config.toml
num_hidden_layers = 10
hidden_size = 640
num_attention_heads = 8
num_key_value_heads = 8
head_dim = 128
intermediate_size = 2560
vocab_size = 16384
hidden_act = "gelu"
norm = "layernorm"
norm_place = "pre"
norm_eps = 1e-05
positions = "rope"
rope_theta = 1000000.0
rope_fraction = 0.25
qk_norm = false
attn_scale = 0.0884
bias = "all"
tie_word_embeddings = true
parallel_block = false
init = "orth"
init_std_qkv = 0.0176
init_std_o = 0.00312
init_std_up = 0.0176
init_std_down = 0.00197
optimizer = "adamw"
learning_rate = 0.000587
lr_mult_qkv = 0.5
beta1 = 0.9
beta2 = 0.99
lr_head = 0.00714
max_grad_norm = 0.5
warmup_steps = 542
schedule = "wsd"
decay_fraction = 0.674
decay_shape = "linear"
final_lr_fraction = 0.0
batch_tokens = 131072
max_seq_len = 1024
doc_mask = true
z_loss = 0.0001
train_tokens = 1379000000
max_steps = 10521
dataset = "wikipedia_en"
Each number is 128 + 24 x the weight over its row's rms, rounded and kept within 0 to 255. Layers, rows and columns count from 0. Numbers have three digits each. The size before them is the row's rms in percent of the matrix's.

# o: layer 3 attention output (transposed), 1024x640, rms 0.0178, rows 191-255, columns 384-447
# v: layer 3 attention value, 1024x640, rms 0.0127, rows 192-255, columns 384-447
# q: layer 3 attention query, 1024x640, rms 0.0171, rows 256-291, columns 384-447
# k: layer 3 attention key, 1024x640, rms 0.0171, rows 256-290, columns 384-447
o191 092:130125129144112157131130119109128120149101160111098109110082233144143129148160169086118108110120142089159105146070132102150166159130112157146111172098131164114133114151171112133124150145161129
v192 097:139130148120113103132090141139128147143077129130138145152114141156127126107136134107168124103146156100135045110142121181107108140149121137067120135085184157140102074122124183170092115129140112
o192 093:141123148177168120136100157127151100139157130134133146107114074124108122188133144159105164134105130150120153164141170088155121101119151131123106126149072123123103141146142052096151165093103096
v193 093:117132132144125121152148168133159117157169096130188097119122117145130073174159143147122144120092153179148118164103122096129158118098143127095147161142120086140101090120076135146140119138112125
o193 091:118126155137122142094111142094094148140153144085140158145087192133128180156148122117141100092175120070128101132145166148145136163107099156165161119111119145144111153131169163127104080094150110
v194 090:119125132119130080111149103100109117120121158081119096099165123105121165147144097118138127113127124144080132120087171146155118126135112141135171074090150182113141121104138082143125170155146141
o194 083:130140103109121131149141129137145142129119087146082132113129096119128155117112109153128146147113163147152127119173094100144125053134158090101101164140134124150166173165128177129149132142124104
v195 096:151105122108151143155130105196119135124087123136141131147143128122145162155131102103130167173120145152109137123128115148138135174151156090137174119119157112148110122141117110144098089163157135
o195 097:088140120143099095139136134144095147133102129149114136113086174109146068089111149125113117174101141146150167126145166125086134073101121146101073123163113097093134110122122148138160159103100118
v196 092:124123123081117105148116093110143141130135113113121132145132123148111113110101131108129140157086075155177151149127128114098145105128145116170138145158149115129138108096111160119105135126159148
o196 084:137128137141124113098154128099115132131135138119105113143142128093121139125179108127110115087165116136143103165176138163128136151151167168119116117116120116125106157129195083149175131109114122
v197 095:113100122107146101098093137095118134089177141125119129121133094141093119130151160129101112117117124109105134136115106133136115143127138122154139095106140146130135185175124148111121136117147134
o197 088:129122188126122129111182107174135164154105117105124115104154180124137135120148122119157146130172109112117103096163153122105100134120141110143152134121132119131140091141114192167118141114118158
v198 094:154140167128136126151093144100106108147137112134165126141130144128099112137142147130154126102094123110132118076137146118149118176112173183146108063141116115116116057085105148122160146103131145
o198 095:121130163187078134138153162142115135132123118080123111138162061132126148149174100109128135099141128125139113125118142132135139100108136109100117153116117144114127163148140108089110131150140080
v199 092:145081086156105149189109185126142147113112115129163147114072120142136134141106168159132122120135098110148154122119090138165107140127082139150094127142142105121096110086116127136146136135119187
o199 091:140152150103121098139098094112148096129157140163100155123120133102140160184120120161106189138092162158165120104105120117105131084144148152119135123137126160157158119149095109181089130152123108
v200 093:160133175108159107102120109070118144106118145143111122120137126151159140105154083127115145113101089152138144134097141144111147131131173119117153126135129165147193113100140117144139165125139055
o200 092:114132147103138109105146105133123135149096097122124079149127000085126139117156115123118109141181130105120166134139114118142134119098122107131133146131105116130145139120113122113117151134118159
v201 088:179105119125128160118113126135132146119134121152134143122142124115093104096140101147102210100149091131123119138133109089148137131105164119114139093135143132151090152146172109111113103141158125
o201 082:072163144163120110146144102163110171115110124112112149127100188125130159157129142083127129145108170120108126124103163082137100133123098102148132134147145112118120082140121103094111155132133129
v202 094:157124122145164200119116142150085162098101123129117146121117132116162110144161137135138172098158138125110098133133121073153140102157121161098134134081150121090132101126088104108152127143135148
o202 092:161160147114125114127126153129122124125151110189137101147135018165081139143107077114138142141126141122092151130135137168098089079119157122148097102193094143161130148152136159112112110153089111
v203 099:094117108149133152142116115157118159160100119119129122122130163094096122143152099136115096124148152137119117109131155125157100071088115166097135123172119125096148157124119078125118120106094158
o203 101:123153126148164085098146122108136122118134095146138123189125011117133141141090109129175162135106095143118105141100106121114140095131163101101089123158130108113159108127120123126101109145158128
v204 091:157130114148139116131070159136118147155145131111107124119116116155089109138129105111121118131133086129124091117161135105130176124147124124186118113157140070159117157168131143120115109172118136
o204 085:132126148114126152120155085116069087102119105118168113108107116135127147146148146114143110093102123138163137174107151178111113101088149194110085136144144115129139124057120076103157134134138115
v205 090:143139130158141113193094138139123113136153120095166132134129127152118096119096114095138119131136121127159136110162157114120141129124162175148113103101149118152091126110138123183127134121119146
o205 083:148126139136061152084167124095123128155134137149105115137094079147087137178139131156102123122120099148099126149123151130132110119125115133103112165148094153122144148127146161094129113104139094
v206 093:151131101104142125129126116108116141134157078103076128086139121158143152128174142143112094099112111110133144117118104096100114149147124109134146107131149155137095122136123100153121135130142157
o206 091:131093140151112102114123144122104102146137146094104102169113077090096145128180161099104140175164120133151094120144158126144140118113148099106130166122143099135157156097136135123139179108127085
v207 090:101178131140110105114113165147083096149087130103162127120145114146162110117143113111134112122134123125139131090113129128120138119120115140109114115116113165131098118159098138117125146163120120
o207 087:140052136145147145129097086118173120142148112143117158126140030105105165146134130130107168161156117137107141125141128119131128099149119163145129096105141108126097149112149132143105145072139125
v208 090:192145122117070089120145103123128108139162115115110140116126168098075124102152130139125176133125135111145140108102130135089100140072137134174132114087096108164101124138121125177117098127124151
o208 091:121138131148118191153118083140119168099107153132141105106153239087152094109125147144126084112113155123143112135133104105120124139150113156137174137162149142128151133126128131108140121133121149
v209 097:132127127121092079138123163112114134143121169111169112099106110142153170091153149137091130091076136124083094105151123093149138111133138126138123135097159123123180142138129137164136180077118145
o209 096:119053160094149144116131151118162106143098139126106147130120024107107107191131117139139134155149115131186138136116127132146094139130129113126094083123127119125072136113113092131118130149135125
v210 098:086119182155097124126168124140148098149112160162088138140122148108119108140090136111133122164134133117082149135104121114143151146136140151119085144141140120142115125124151124114127139100139118
o210 096:136141092132159146102107137087128112125127116127133105172138000147129146138127087135144122125131101182121072143143088159106140099126089117134131080148162102146098147163097147165141080136124134
v211 092:093108152121093111130122116146151108116097096129143143130140127113105145162146118157131135142119170117084145126170125099147166147155144117146104096091122132123126167135143123104113175122183109
o211 086:140132106118175134165149136098124129145175148138106097137141117120127118115119164125135126170120089126195130081151142098093092074094135122156126109139137136120125150104121137149155171125114136
v212 088:145116092165049115075094102123107118089124158164110148138131140156098102132105133148143126126137130117134106110145106135106158146098160123109127127093197130125139054119113117177135125117136119
o212 085:106124209087148132139132148146116181171136100100106145125140092096174117115155144104136156093089125133113123131140152109164077161102117111133162113117061123111144146122087136103120107129081131
v213 096:086088107125108115096152156139177120170125121146174121108147110147152173142101119100125142135127145120126067169128119092108160081117162150124119128102115173163123175188135130124131184107086110
o213 097:149110138095184140120113121116124128101145145135097144154127132119126117140152122110112096150162098094139160103145148156111076163158104110158113111168144101118123147085116139148117138128147153
v214 097:080137135104129162084140089141130125134084160115075122135178143144124138177094128101119099135148166114116118146143191096166132102062155152144128120154119131117089163104168109121135123103131105
o214 094:135154116126166114114133113133109126101157060137150112142125061122142079083135120168147108152135142157077152120128097153102137125150108114120147172124164102119165145145089204135134149132157175
v215 091:144158084115168117160159146103130135119087150109109132120155116147097124180134129202145106115154136155116140133121148117132114142154127151109110159114136132131134103153101145090142094190139151
o215 084:117147128136141141092097133140150169104174106142149143090109181131152143100091126096118158130125122136117121118130122136118132098096090100144159094111114127138092171156130109146131130097178189
v216 088:141151172044142117125178127098131147121152124134132088102164172130128158109103169119142137149136120123123133121122115159138141092112090128089131132078121096183108097118124093109175149112132098
o216 081:132102127143149145148089132150164108151122120144163140126138107168089126128137098138117079102125158119141123093117123162114100143137137112143093159179107149101172141110123123087114116182124100
v217 093:104150141141165117158104171141116088121163117133114122129145125079167136110152100129135100062111141156169141131114101124106110082122113140124114139092156132133140092109141121105145083076114181
o217 089:147151075159093086118150122115149125131074137127087146124100110170073092131117159126143138124133117156126127149132124136169100104156163143082174133150078139111136142149124165092104145126116145
v218 090:098085142115083101140112141107099120140110169140118150113112124157141084126083182087099118060130119151126180117104140136173135123137111132088100139153156105156109176135111113168131106111127101
o218 084:125176099137169138110132138110116124143162098131139142158130160139118177168150095146128191176135108152112116117133111135093112101108135181175145117115102149142110122134153135138117116156121136
v219 094:141159143146139085081121123088122132124147112164138098119123095143158134124143157119121126152107093153138104142088140132141136156154118115084126111134152132078097088100106154127093118164120124
o219 093:142075143169129126101153133117099111187122125071136125134135162144131150156201111140124139114150112118147100103143147111136127122110159123118116141053110106162168155151139122130143147118153082
v220 095:196130122123098104088118124138163157161120131144095137100155127151130113147165090170123098107117122127118105098110106126146124144113138115123102140144158141076131096095130112085109089093137093
o220 093:080098166109158142150140128121087095148145073125130097147131057119123111127106119083160120135178155096135110155167156126111129143144115127164174129132105143147138096096115115155167086135103126
v221 094:122128115117116132140116136124147154137138137099121117151121097144112143086148090139122131156085074125156116154131121131145124148144128153152090124094114087142130160105123126101135135124129119
o221 094:115096141152146138138150121108091103122136143115134104175135062079126127174170102086112142153149121155138094114106151068100100137095137104130124114126126157112128130138117100177160190109147106
v222 094:146118145135137138114084160157116132118169095108136130132159150132128138115155118156149134118134094124143122100123133141074162126135105151122080111102123174122133154150113112128112153087156148
o222 090:082082141117097118139135122116078128114113143090119134164168076144113111172141127091134097120112161127123133127131139133140104149151153134133149105091149063102110110108117164115165126138081128
v223 088:131108121126145118132108113138127092106086134171101128107122159185125119118083119110123108132126162099082101116107174132126148145097196114132103140090136129156098170163118105158138100153131134
o223 078:081135143101142138134119156137124135119153131138111131145120224169136117094134156124119153123119155110119155137133090117127152143146065070152152125160147117141152107120117131121111120142134126
v224 096:097130085144154133135077143130139134107097148110099107119103147135139134139125134108108158167131096120113114116119151143110099159159099121124150132121140146102134116140119170079144102121143144
o224 098:148146127128109144133124130148140172112118155153138159070097243128166089072123162152117091118090169148140164152133069172137154133109112159144155148135128124155103144138142127134118135142125145
v225 098:122128160077108081108109137067133099118177157155145143123135145112139127137157135120136107131124120143119095134128113125160142154134138164153122119112116116160146120091132110119111205088177172
o225 091:138117168134116134143134106154129146132128092072104098095158068107123102136144124169119121125114099119155159123136137150126105101108143100118109114109139126134155170140100113120167125180105071
v226 088:154113155142130150170116140124132110136093118145139142144157101116115144101164138126111122140101102127110108156097126100130155110155127117150107158100143117110134130116127089130161093136102069
o226 082:122132111117108131099125137117110120094144136116138139135113078142127137126155135122121145122102084119124105136136125133124149159128134120107130079124134102161093148135144162168108117122116177
v227 087:130142135123139131142114125147176151150144090086127164118148145107156106119121204115112133131142138133159094140128110140139116107128106150169166122133125105095130144121120124143152141128199116
o227 076:132149115137148118123128144110120144101144131149159096128082213100156196159133113156130118099083117095121140156103108108135132156118127130151096109136106166115106115150168108133112121118115135
v228 095:137121138143085130124067148146149098165090171130144107165150109141097129128150117133126146123150091124140120115079122080120097079116144132183110146105114164137104200115136161152102104157096079
o228 093:107146110135184130133132124117104145085117132100133164166105144096182137160108186169106122127094116110166131152107143147153146127106139138104144120116141129129128113138134112110072173109147177
v229 092:110128125169164095124178087129107157150139113136124133105130137140126124082121179126105104088091158133145142120134143095158139159121116118117160158142121122116094133106148171138124150109123137
o229 087:129131157081106120104121134119120093139160121085144097145120144170158120171108105169113144149165123089143131116111098144137130122111092095126149104122117146155137138129140121115154105125108099
v230 095:106135130143108116135160107144102132140129150111152112105096127125103108144099150165149088136127135146085187100143142131135099197170101117080129128121107125111099087080109121120150160151132138
o230 090:130124139144135130122110140112104148118120097156116121124131052128123126111129109091134132114147151162132103158101118135152157085108155165145143121134136130121117126157128095134168068137083117
v231 100:144139134147127149144126129166143164113084147142128164142130135123133132119126145115120102163115152163117106139146140135164103148131113131097088159131159110156104120109152139146147162126152076
o231 097:111140107159160099129102113113101144069157118149171158110078176128165116106103137145091150117117147111124145138105099139113168111083090126141170105137090145130107135137119084132124068130133175
v232 100:094120135153185180143126132116140098137115125152118123115083162122129118135104133117116130115171119166138108178122116150122119142136102136099147150128146123152114110145102132132172091108049139
o232 098:187167082112111092115156122156174154093099124146114173077132197123129140123116135132127124157104162114124173133088132137132137096138137106125125131148093154143153102133196109131105116128126145
v233 097:165147141103114121166131095128147112152121094135158129132116167131115121133132123141175152164136109121133145156128138122098162103110113125168175140124124118127169115124141137168096128165125139
o233 092:102127125117119141125071131158069137121149157137132129122104184094146164104101164119088112138095141102129141141100151131101130171133143176158106102124086139096154134130123084095185142118134093
v234 090:125150121167129145096135162150139096164110145127124129103118105116163143115159100069153108098151117126142107084102154113121126099074170154138136112111131107129105160091125143145130170088102123
o234 087:154104120153118127132120079096110099110135085101164119142159050126130129140104144168151116119133097092122129154122114148098155116163140108116157154110158104130180133148133135076147094114169170
v235 090:171101114091126149140118158073164116120138125134158177117134095119134119112163159148161135118156144137166151099127128116163116149179126114163175103136129096149126135055096121174158119110126181
o235 085:105129133147122154166152142137058126135136149123128099122122207165133151193149149095106169152115133101146132168096130108131143113121151134112114135079140185098096137154185143103114143110158083
v236 089:140123175080119111150133136114169146133105134118128139120098126158151144104149132113091124153081123096111147141074124122114159143090146122129113111114159128126100167200166156156134091156142134
o236 087:115057128120125160142157116159126144138103146150139125128178165130127073118108131152141148100112169148128135107162129146115100158144086155145108119100142120184094128066082123138142168130097123
v237 094:140132140155128157124135146141169121066077140114124146123114122097144108112103184133135118186133125131168110070097103111141140090125144123145143152118109091142121161141106095135152101146136077
o237 093:109132092096113153115138131132109149137159113170154132092148197130134104136139098122105113087112151095095137145164125151112158163148117148153137158100117189148171101133123194135140154155116149
v238 090:069124090134127113168121108160097128100133122144066141112162148145111125128118096118070114130080154162158175108113141151111145119124104118124142130138138122130131102194092072186130167110166116
o238 083:131123142104151138124134139083137132162131133121124121136109149100183132105137150139169108137143098141127089163138109162134127177105116121139148081129095137106141146099124177088118118155110127
v239 099:176176162138143107109123132097148138127139097171173130102124133115123130108136109065130102099177080142169143095089119148086126152165103151114144149144135124120124103146107118128121036157094156
o239 099:103141135146072144136128102138098129119117138104117150114107193168130162133115116142112145101072153123126151147090110152161151119097150140138136113125132168123142120180154117062117132121144074
v240 096:125155079078181124074125129145110100126128084123074126150135154146152106098112152125110168143128130073165114167145128124107123133157083191146124189145139100118107110138124145140152159163138151
o240 088:161122162118119113119114112114154095154116161127145108130119149122135138138148146131127096104161112126100140130133117127155097142135128085107137164143122146109144170098113106106106136146109098
v241 094:118100168143138127161137106115140108105128158105119151147178117134080169143170107147145122103085147119132101148128106141149130107127148128103160145149123157156135166128162103143102113117147118
o241 092:135124123122166137085151145131135131145135115107108112136110084107123097156134113125134137200167113123125088124137132120096112134121126122117102097127149113106128110134097131194147167125103119
v242 093:186114153072133113124134162100123154152117147128132114135164164078110111133174134156125154108135127116129171083140132177080131140129129101148131175156147112140143137158100157129129109141155074
o242 089:102115125161121148129089121194075109130114087138154110100097041139140092072123121124138106142128145124110123138144142108113125122109126160146125130145120096109125117127151129132125156125084162
v243 085:193151115123100104155136141130115155116125133121125109141134104116132107078101155138147174126110132094090093104124154116140111136085132119147125122135063148116135126120160099154149118134100124
o243 082:097098114132113168132128151137187153120116121112104113126123146156104092136122116141128121116108152147112157126190093116127126161126094139120126075093203053143135105154076158098116125140136114
v244 092:148159128128094164137134127123136132121105148132135115155107163150106105130116155094113132104138155127144114159158161161132119102123073107115097088138128140167107115109166115111150123138122113
o244 087:146149090148132118137093197156177103131147099135136126099155092129151165116095096161116144123137147101140147134080093146150157122162157156139149190100119153122123132128155109098121100123088146
v245 093:087114128103180100091136143140096118168105138113106126101159109104174103085127109120127117111097128153094101166110148154129116176114126056137137116118145134102125161155139161129140118108127133
o245 088:160091122162128140130143124123149118131082136122114111132115104119157132139144113139172080129181135102124138134138127125097124120179138151099145166102119116112143116109148107096135152125144148
v246 093:127100140153098178142123156166123129134115133180117128144117140127142126135136099125181111126117123141146143145141152095133153122151097096080183136156102115077102122169127119149084103160146119
o246 093:122146106113143127092156129115165115109132087138138156143148058138137127137162073136110153139138115144082108088159112140093155108141110121109108105159144091169121135132121154162130088111108133
v247 095:106166140145140130105122133184138145122104119117107162109131124114134121160137133082162123177156116107113124165140127106182101117131111166171147142125121122125095121138082133115113092152122150
o247 094:147143113123114086104098137094144091126137121141173123125100162143121170093138136127100136088091080142115099119120115129084154124142153112097100141158121154142150129120179116127100110118153108
v248 090:127108112114118129093154129149127073110118125118161122121154141176143137143078159115104149100136159125082137101147152134122135132094114104085139121108128096090111166117130079104136128106106145
o248 081:133137138113184119117028127101162149150229125119097122148125169096137168107161119147126147180092138106158110121135111121107135118133111131152117129160144144153127102122106124167126106146187127
v249 093:158077113124148141155104137110117126124122125147091159123108084142130120113147133108174129104137111134162100117127134119193133098130132103153171096119115141133129189160159162151091114117104093
o249 084:085144137143143135120135166161096129137158149124148133135150072134104158139120105119121133149101098151113134128123159127061107148134125151112097115113092143096143067125099125132156159112126147
v250 095:135117159126138087186071131116153121110157113102091137122129137129167135145157113117124093146114168136132128135145105106171157156116120137101167113085198076097097105123121153140126128128157141
o250 091:084149135093119122131144104149089103131100125156169131125111173146102108125081136149122129138091150117134156176101127145103117119138119114126125155171121147126143156099136135115174152148112132
v251 096:083117134145152109157129130128139113119114089137111156095146109154129138094152146135133120146145136134118148128161141172100117104124140153116115120062174144175091076119122120163088119157124141
o251 089:187123139143129148111086140127163121149142156109094106142124079125102130192127158160141167131137070152137092132120133075152113118117187105120109132165136156103143171130113100117148134119162068
v252 095:147151141123125125155104096140164140120143118157148161165111153107109088167131128154163143169134092151135085128118172173090133106132147122102144113149136131112111100125080135108120113115137122
o252 093:133101144145143121115149186167076137112125108136121120101112083155143111142117147090097132091139146109117181125142116144155111145134118147138099113093095127113160155105174108113168145130111136
v253 095:160126122104140075114097115166122088111073130166138144132112127150087114137124099109123096104091129124125157130138142133142104117105116102138181111106148085101126118154108146142098142116130121
o253 091:089130134118164141133129100147091164119169117115185133062115140137162148093084137150146152124128133127096089153097126122112117112120101161136086142189102153119133119089136120123181110162153126
v254 093:162144147140081106128119129107113127100133109173137098143135105168072163135134108125132080141133146148078139096126086159122129140086176139142116101128118149184079137159145080118140118088159157
o254 093:102087161133144126142151135146112160136124117089088132100143075101150089116162137120123159135120127126123089149117146120155072147118119080129115143118175131099169153166132126124126152175128111
v255 093:130141165115123137123161122092134088099135136125115096143117113136158137084154118153095138080101130150145118157172153183118146169140113101127160093090136142176122130141172116121139140155127095
o255 090:118080071135150121140128163127126157153095086136085167126100172121108130156161142095138109170136126143174144121110116096112139112111124166153109154111107160102131124128108093156128172102121123
q256 097:116182112136121125109097124116098099125164135142127128103128085163108122153123149163144123139116131115112115075136120152126134137141085088160154077127108150160131148148138137113141145103130175
k256 103:154151180110103105099131126108130124128157176093092103105102119110128124132143153140102158145081103125138117137135107126104124180148130153119148103102131134173101157111144111146107154152153119
q257 106:133085152152101114120129128130123119150114112098138126180123116128133081102121090162101153118175121125116139106169145123135165146124136089102103139150157106080147098138105141133119089116115098
k257 093:159119137145098150120118107139149132120172137163118111094091101142112146125152122145136086137152095134122134149143128149117099158135133153162112104144164078172140102119142094159164141166120131
q258 095:147121154116151152140105152139150170143093102126197199138104164137145100120119184108156159070130121120144113097096143129158159120116139130136111142090146113104072110128101098100183082122108091
k258 082:170141130139150122118108116129170149171105093135154137171121119183109149145130126142094122130169095127100157089098120119143111086135113109106137109149133138123120127105127128119099117103158120
q259 095:122108123164149137145156147102150113136117111119138136147156178135146116153158113133147133129148121136101138131141158125133153127138150139108109164172128116096140091090132119117150119137140104
k259 107:105126103157137122109136134117146127168123074104167140162169112155132127118102100135133095122135096159090156093097130134158153086133109097158151120158112127108132127144132087122131112096114121
q260 092:131135116126123109125111125136104146102105140119182131122132155101179117131150173145143104155171108134132075123112146160100126144158080147127144119066128130082143143140096152145135116149119110
k260 096:105103142129145145094115174125105142161116136128146106120162114140133139100158092140142142149116139129121122148131145095130150108115141130145134132119159120141077110099132135146160171132120137
q261 112:134099152114191092109146131122116116135148120121149113165160134138118140143129112106094117077194129155156141119179164147122112102158138121092100142154150105086151132128136096117125121082122146
k261 114:168135142142130144161126098147130154128129100175162139128137121131118077124152139134168085153128151166136148127107134163132128153103132113150119144158154118109128118112085143118139089099151157
q262 094:180104129116135145098075143093150109147078113125167138112136131121147132123090129161132128149112111140150085097159153080165104160131152134105153109085126135122132082109098128150145102143164106
k262 111:116112099127140102179133149112110153132100078137141104148148094157127151126135122146157100146095173152105143107110163114118161117129129125129100093100171091138121143156138135129113135107104126
q263 113:155138141149132169114149100128132139161096091141150155181130143162130111132144107119125131078174139097140135094187166134125113115133095120073124172157157121068117105110118138113119113121144081
k263 114:160137108158148136122145089117153174144099096159164164164130142146099109106147114125148075129125079153080154091123128131139119125126099111132114113167137118102147089127110136137172072110127159
q264 117:115122128131095099096115092157102122156156134100165130119090107116119128144127118169075138149114097131102115146112126146098135165146140108121145092103095141156135126136117115144135128094105090
k264 117:120077124121139104167139138130150132136100171122165108095125128107138146137124149152114148120172151122118111138101121121156124100164147145117104129092097146121111164158121152158157159115134136
q265 101:112133161136131093145107162100100132102119154146063050079116155127130100163150133130131131191161104143157119147108124125105101094144112115158130136121138133089119137136114137182132213117099156
k265 106:128121140065076131144108155151096143120126144128101143095096116109141111123109154152115150119132110123161083148139168155102143163149145146099128126092095113102113173098123118178123158159122114
q266 110:125133153151099099116156126089071109142134123148157124134112110140082128132132083103111143115133105114120103118163154150153116095102132106119126169166080129104141120169151145144105152075136161
k266 120:148103139123111126118122089160081131128160155132139123105098157104122122098141155131120122120141102134175119123127120162080126150085145134136085123111128108111129097123104138123139116135144152
q267 113:096145113153148125178145148170120189139126182122106111084103164123137124121115113170114125170108153115170142143131126101145107125130155138133100124104115156189112139115127163122124140142108178
k267 110:088130128125129093140134144133087105107120178122118112111121090117106129158124131116111175114137146108125119167144139110128151143184152134134162121155137140134067151070162114120106170145119139
q268 103:134131135097108127160128144130153148117092125126144101095170159077187161128136159131138132111124127132174118098144117075141089158109139119136153140186139121131117118135103147159136117155095138
k268 117:131116112143141090112092128092137114114097129138096143137151121168100159134133101172171135138115154142063151132090108101163130067130092122144136093131138136163159138140113124151114129115092118
q269 135:137156133099141128097149110121083112127125069137131180194148132172123120134162126081133125102139108147089120099120091147125123145096109120128143165127120082073118098138142163116093121089104140
k269 135:182127131111139136103147133148156145129138112145141126112105151125128112122121123092122072136150062157151169112112098147116107165097135134125110159132116126119149109161122133103156096101152165
q270 093:140130145163121129141140142146149163101114145139135094074088182151126137140137108124139140156153169162118148174124136119135167091119170120092126116121183148114138121136119104117117130144159118
k270 146:083101144169109121139112131114122125116098173115097072100136103127112153152141128143140161130117165089081119142145177092140145117204127120149161121113122150136103146108126121161130172148123107
q271 130:137081150158096132172128141133159119150113204092111108077108170069142118135101139156102148148133161109155136137134169083119101132151152147142137120116165159109118130115122107151155125173134129
k271 103:091147122128143093134086152109138138097103150141122148104112112169118123103121120151167143132118184139077135142093144103113153100144088104120164141126146147192145151099150128118073122136082110
q272 094:160154095155141121119104110131126132114143121152073120175134124148100111111097108152127118156137148170138144158107115133154162086120122136119087113095095160113154132117127094115118063104177130
k272 115:117106141180111115147098145105088122121147112118138082099130091121105164147144158162109127120138163124130119138147148115151181126143101145124127101114120123150111160101136103127127156128118102
q273 095:171120161162110116141106127126128154172110200120127109086095132058144126155133082161128148136141144108145082133141170111100133108146169111135106094150147156138124144116129100136159139114136120
k273 086:125184131134164146093074139122107143040119132120096116113114163151158132121134163102129099143077171165086136153092116097146130082114107102108120176127148127171140145091136135127096118116102107
q274 084:140098161187116153184143157107120120132118148103130132119091150131137115132119107143121146108122162092148127132146127078113140083161161125119116125130166150112121121115107114124137172104129095
k274 083:106142105097174137140090177088143150088099174108108138124130159185134146140103129097139108158139134140109144168141118107139100082119129151116138115132167125114132126116120106110102116088113151
q275 092:139131106138127144135151139129142118146101110129130131093084195105156107068135131103132130128111102098123134090134155150128130138153069154159144148153108150130118121150132164138174112131099149
k275 086:107140121124180118085127157184147147095159158133151146149138132114160105168125135131106145137128170137147108135135117106110121100104149145147126129139123144144139142146105131104092148150142111
q276 091:124119125173128133168122129127124163111139140145134168086086152082132107142106122143147151161139161114128153170095150121134149100123128139103125138123108154118144109109105111138124169120136132
k276 087:085160117113146155101104172109114126042117090107082143125105157150122119143115108138147129162141186135096128135099109123133148083122130149104166188137119141167138095102161119137124130109110135
q277 085:132089145186103109170081131118116111156111153114115120113133148080124112159142114094135139113129144097145099137117116085150151096131128112134123131145127126114087150103127115132156164152136077
k277 081:138153098104167125151102117128112118106129104132123146140152168155140079142093133085129081121140138176135144097077130131149150094110121148073156149134147139159146102117148130111122134098165093
q278 088:147121124135141127134149072129129161087144113157138151126118150129059130097074108136133162179152161117135108191079130165111116112126123179104163138120136094167171101139116090141092098133147150
k278 093:095095141110148095133120125133069132097136122102107124114124135176145138115171093159160106143157161144138132124122154153097135103106154129093107143129143155137148098104138099113099156119132134
q279 085:152159159158165128142139130189114135110125164135112135078132131110168120135103140144173123111171112138139105128124135102118155098143130146094126131144139125117130148154153139158166131153146132
k279 080:135174146125113160125129167145155161086112143136075115128138156161163125141086114153142148098125163157111161110145102108118129071120152131103164144109138123175123122107130136111091127121111131
q280 096:141165133077138124128142137153144094152107113098107114176181125127136132183153112114130103124139159120144120080122087142152119128110114106081112167141139139093152125101129139125124120114115154
k280 090:164098174113144134132099153149135107128139133137155126117124117131139147142109194129108084111147099169163182139131166176100124160141168120142108104087136105070131114142115157141148127117103117
q281 087:064158118139118093118159110152147159130150148143145148093083137103118146097074119131145130122125176116132178153099131129097143103097138143106164182113132139151133113083128146129133131139130098
k281 086:109142142082144097156158149122140126123108096114145141138153112133156146104047106104104120139124159113107152123109084088118140080126106123110149168116134152141106102148119073117095179122117112
q282 099:173127100137121130134155140097163070115138126105104109153138161140115115122164118128172130147133163144125096137092134136146103162178132126172085156135073120144151145124165088079123148150154128
k282 103:134108125147177120145152123149119104110111124136167112152157150130138135191152108109116120123174149168131121126163124110171133124088112142113119129129114121124115150180126118118133126121127136
q283 087:118120122096099112130111098141111091116138136132143147180208108144127124128108112104085127110138113088139155115156116124127140157131136123148152154109160147109140126139132097104109112117125132
k283 084:150102137142095141085122118148165139179145126073146129128135122121136103113115166137107121102124067091144106119127141163114146178150126119137090118133114130093086132164102137098147135103152136
q284 089:131149125141143131133130100151127190117113127161096102120128148140117144104123094120148171109127126153155155197106127154132137090135143136140143124105106125142150124151099124091122108081152130
k284 095:075114109142106150103140141145088075133127123115136142176127126142086127128144105075078122111101113111134114106169143133132143132159116118100147177112094143154094130112148116100128154135160143
q285 095:165102142119155141110112156100145162117152177100133128130137103106113133146170174147122133137079101170101091081150128115113110163140105133122110114140160155180122146126121093160190151147103123
k285 095:144123112155104123129174131113147123126103068160140121122143132120103143148129123132101109111136139179178123114137129144134123134117091130147109094172160107156177149149150090114114120121121148
q286 086:126111144117079100153098153098113122144133167072114115117167136101122120140180075100125127132150105112164120092179135087108112148158143137137132127157094142105127126126126106152152184142155147
k286 085:174140130094114125108124121104127148118146121133129149114130131136136139117085161121141129126134154132115087103118095127116119144091133131165146111157128115128118123146128093094139126118120131
q287 091:150146139093131156091131179109093112130123087129128137175175135115121163130159161126118155105127111152120134091125108162130092171158145144115100144143109131154114157157139179126099130153084117
k287 083:174110126150130122182162140109134172161151115128120084144097115101152129121121137112122123147168086133123131139161139137161127147151173115162104092148129111104135097132127125161163142130109127
q288 088:178093100168156147138124172121151142146104131096091098055100175108142122130143132126132118131148076124148096154107121115132127125178105099108122131154104137172139155123127105182189114156152115
k288 085:106148151094173148127109113155118138103113113144105145127128163173180139124131117152158095123118184157086159146124139117088119132125084128098184168107146121144117145093171136096103110111147113
q289 089:104122136093175156091139178137114119162144134162125180116122127108171106136090138098098115135076165169151142124176143144130135098119102133136144067118119129119084163123116135090119122119083095
k289 090:179142165124136115154134121110166124136105131136125141160137146113118116127120158115102155136093131119131084120172105123107115091108100171137112095140135097127085137168117145135114145129107128
q290 089:165118116142117145144095158123121132107080161097126083112121169124174126166168103093133142147135139142108085112156146120122145141125107088127117153124139140108104147122113172146168174137120136
k290 089:135133108097172116144109114142129144079101171155111087087126156130154126134148123144152097155111141187112175170112082139131115052128091127114141154113105123124114137177118100150068113095138129
q291 096:153104161086135089150111147141115116131143131103141140098149121091128148130174142161133121094136140136119111090135145100111078162148107099180114134145132121158106125148127151185135154126108154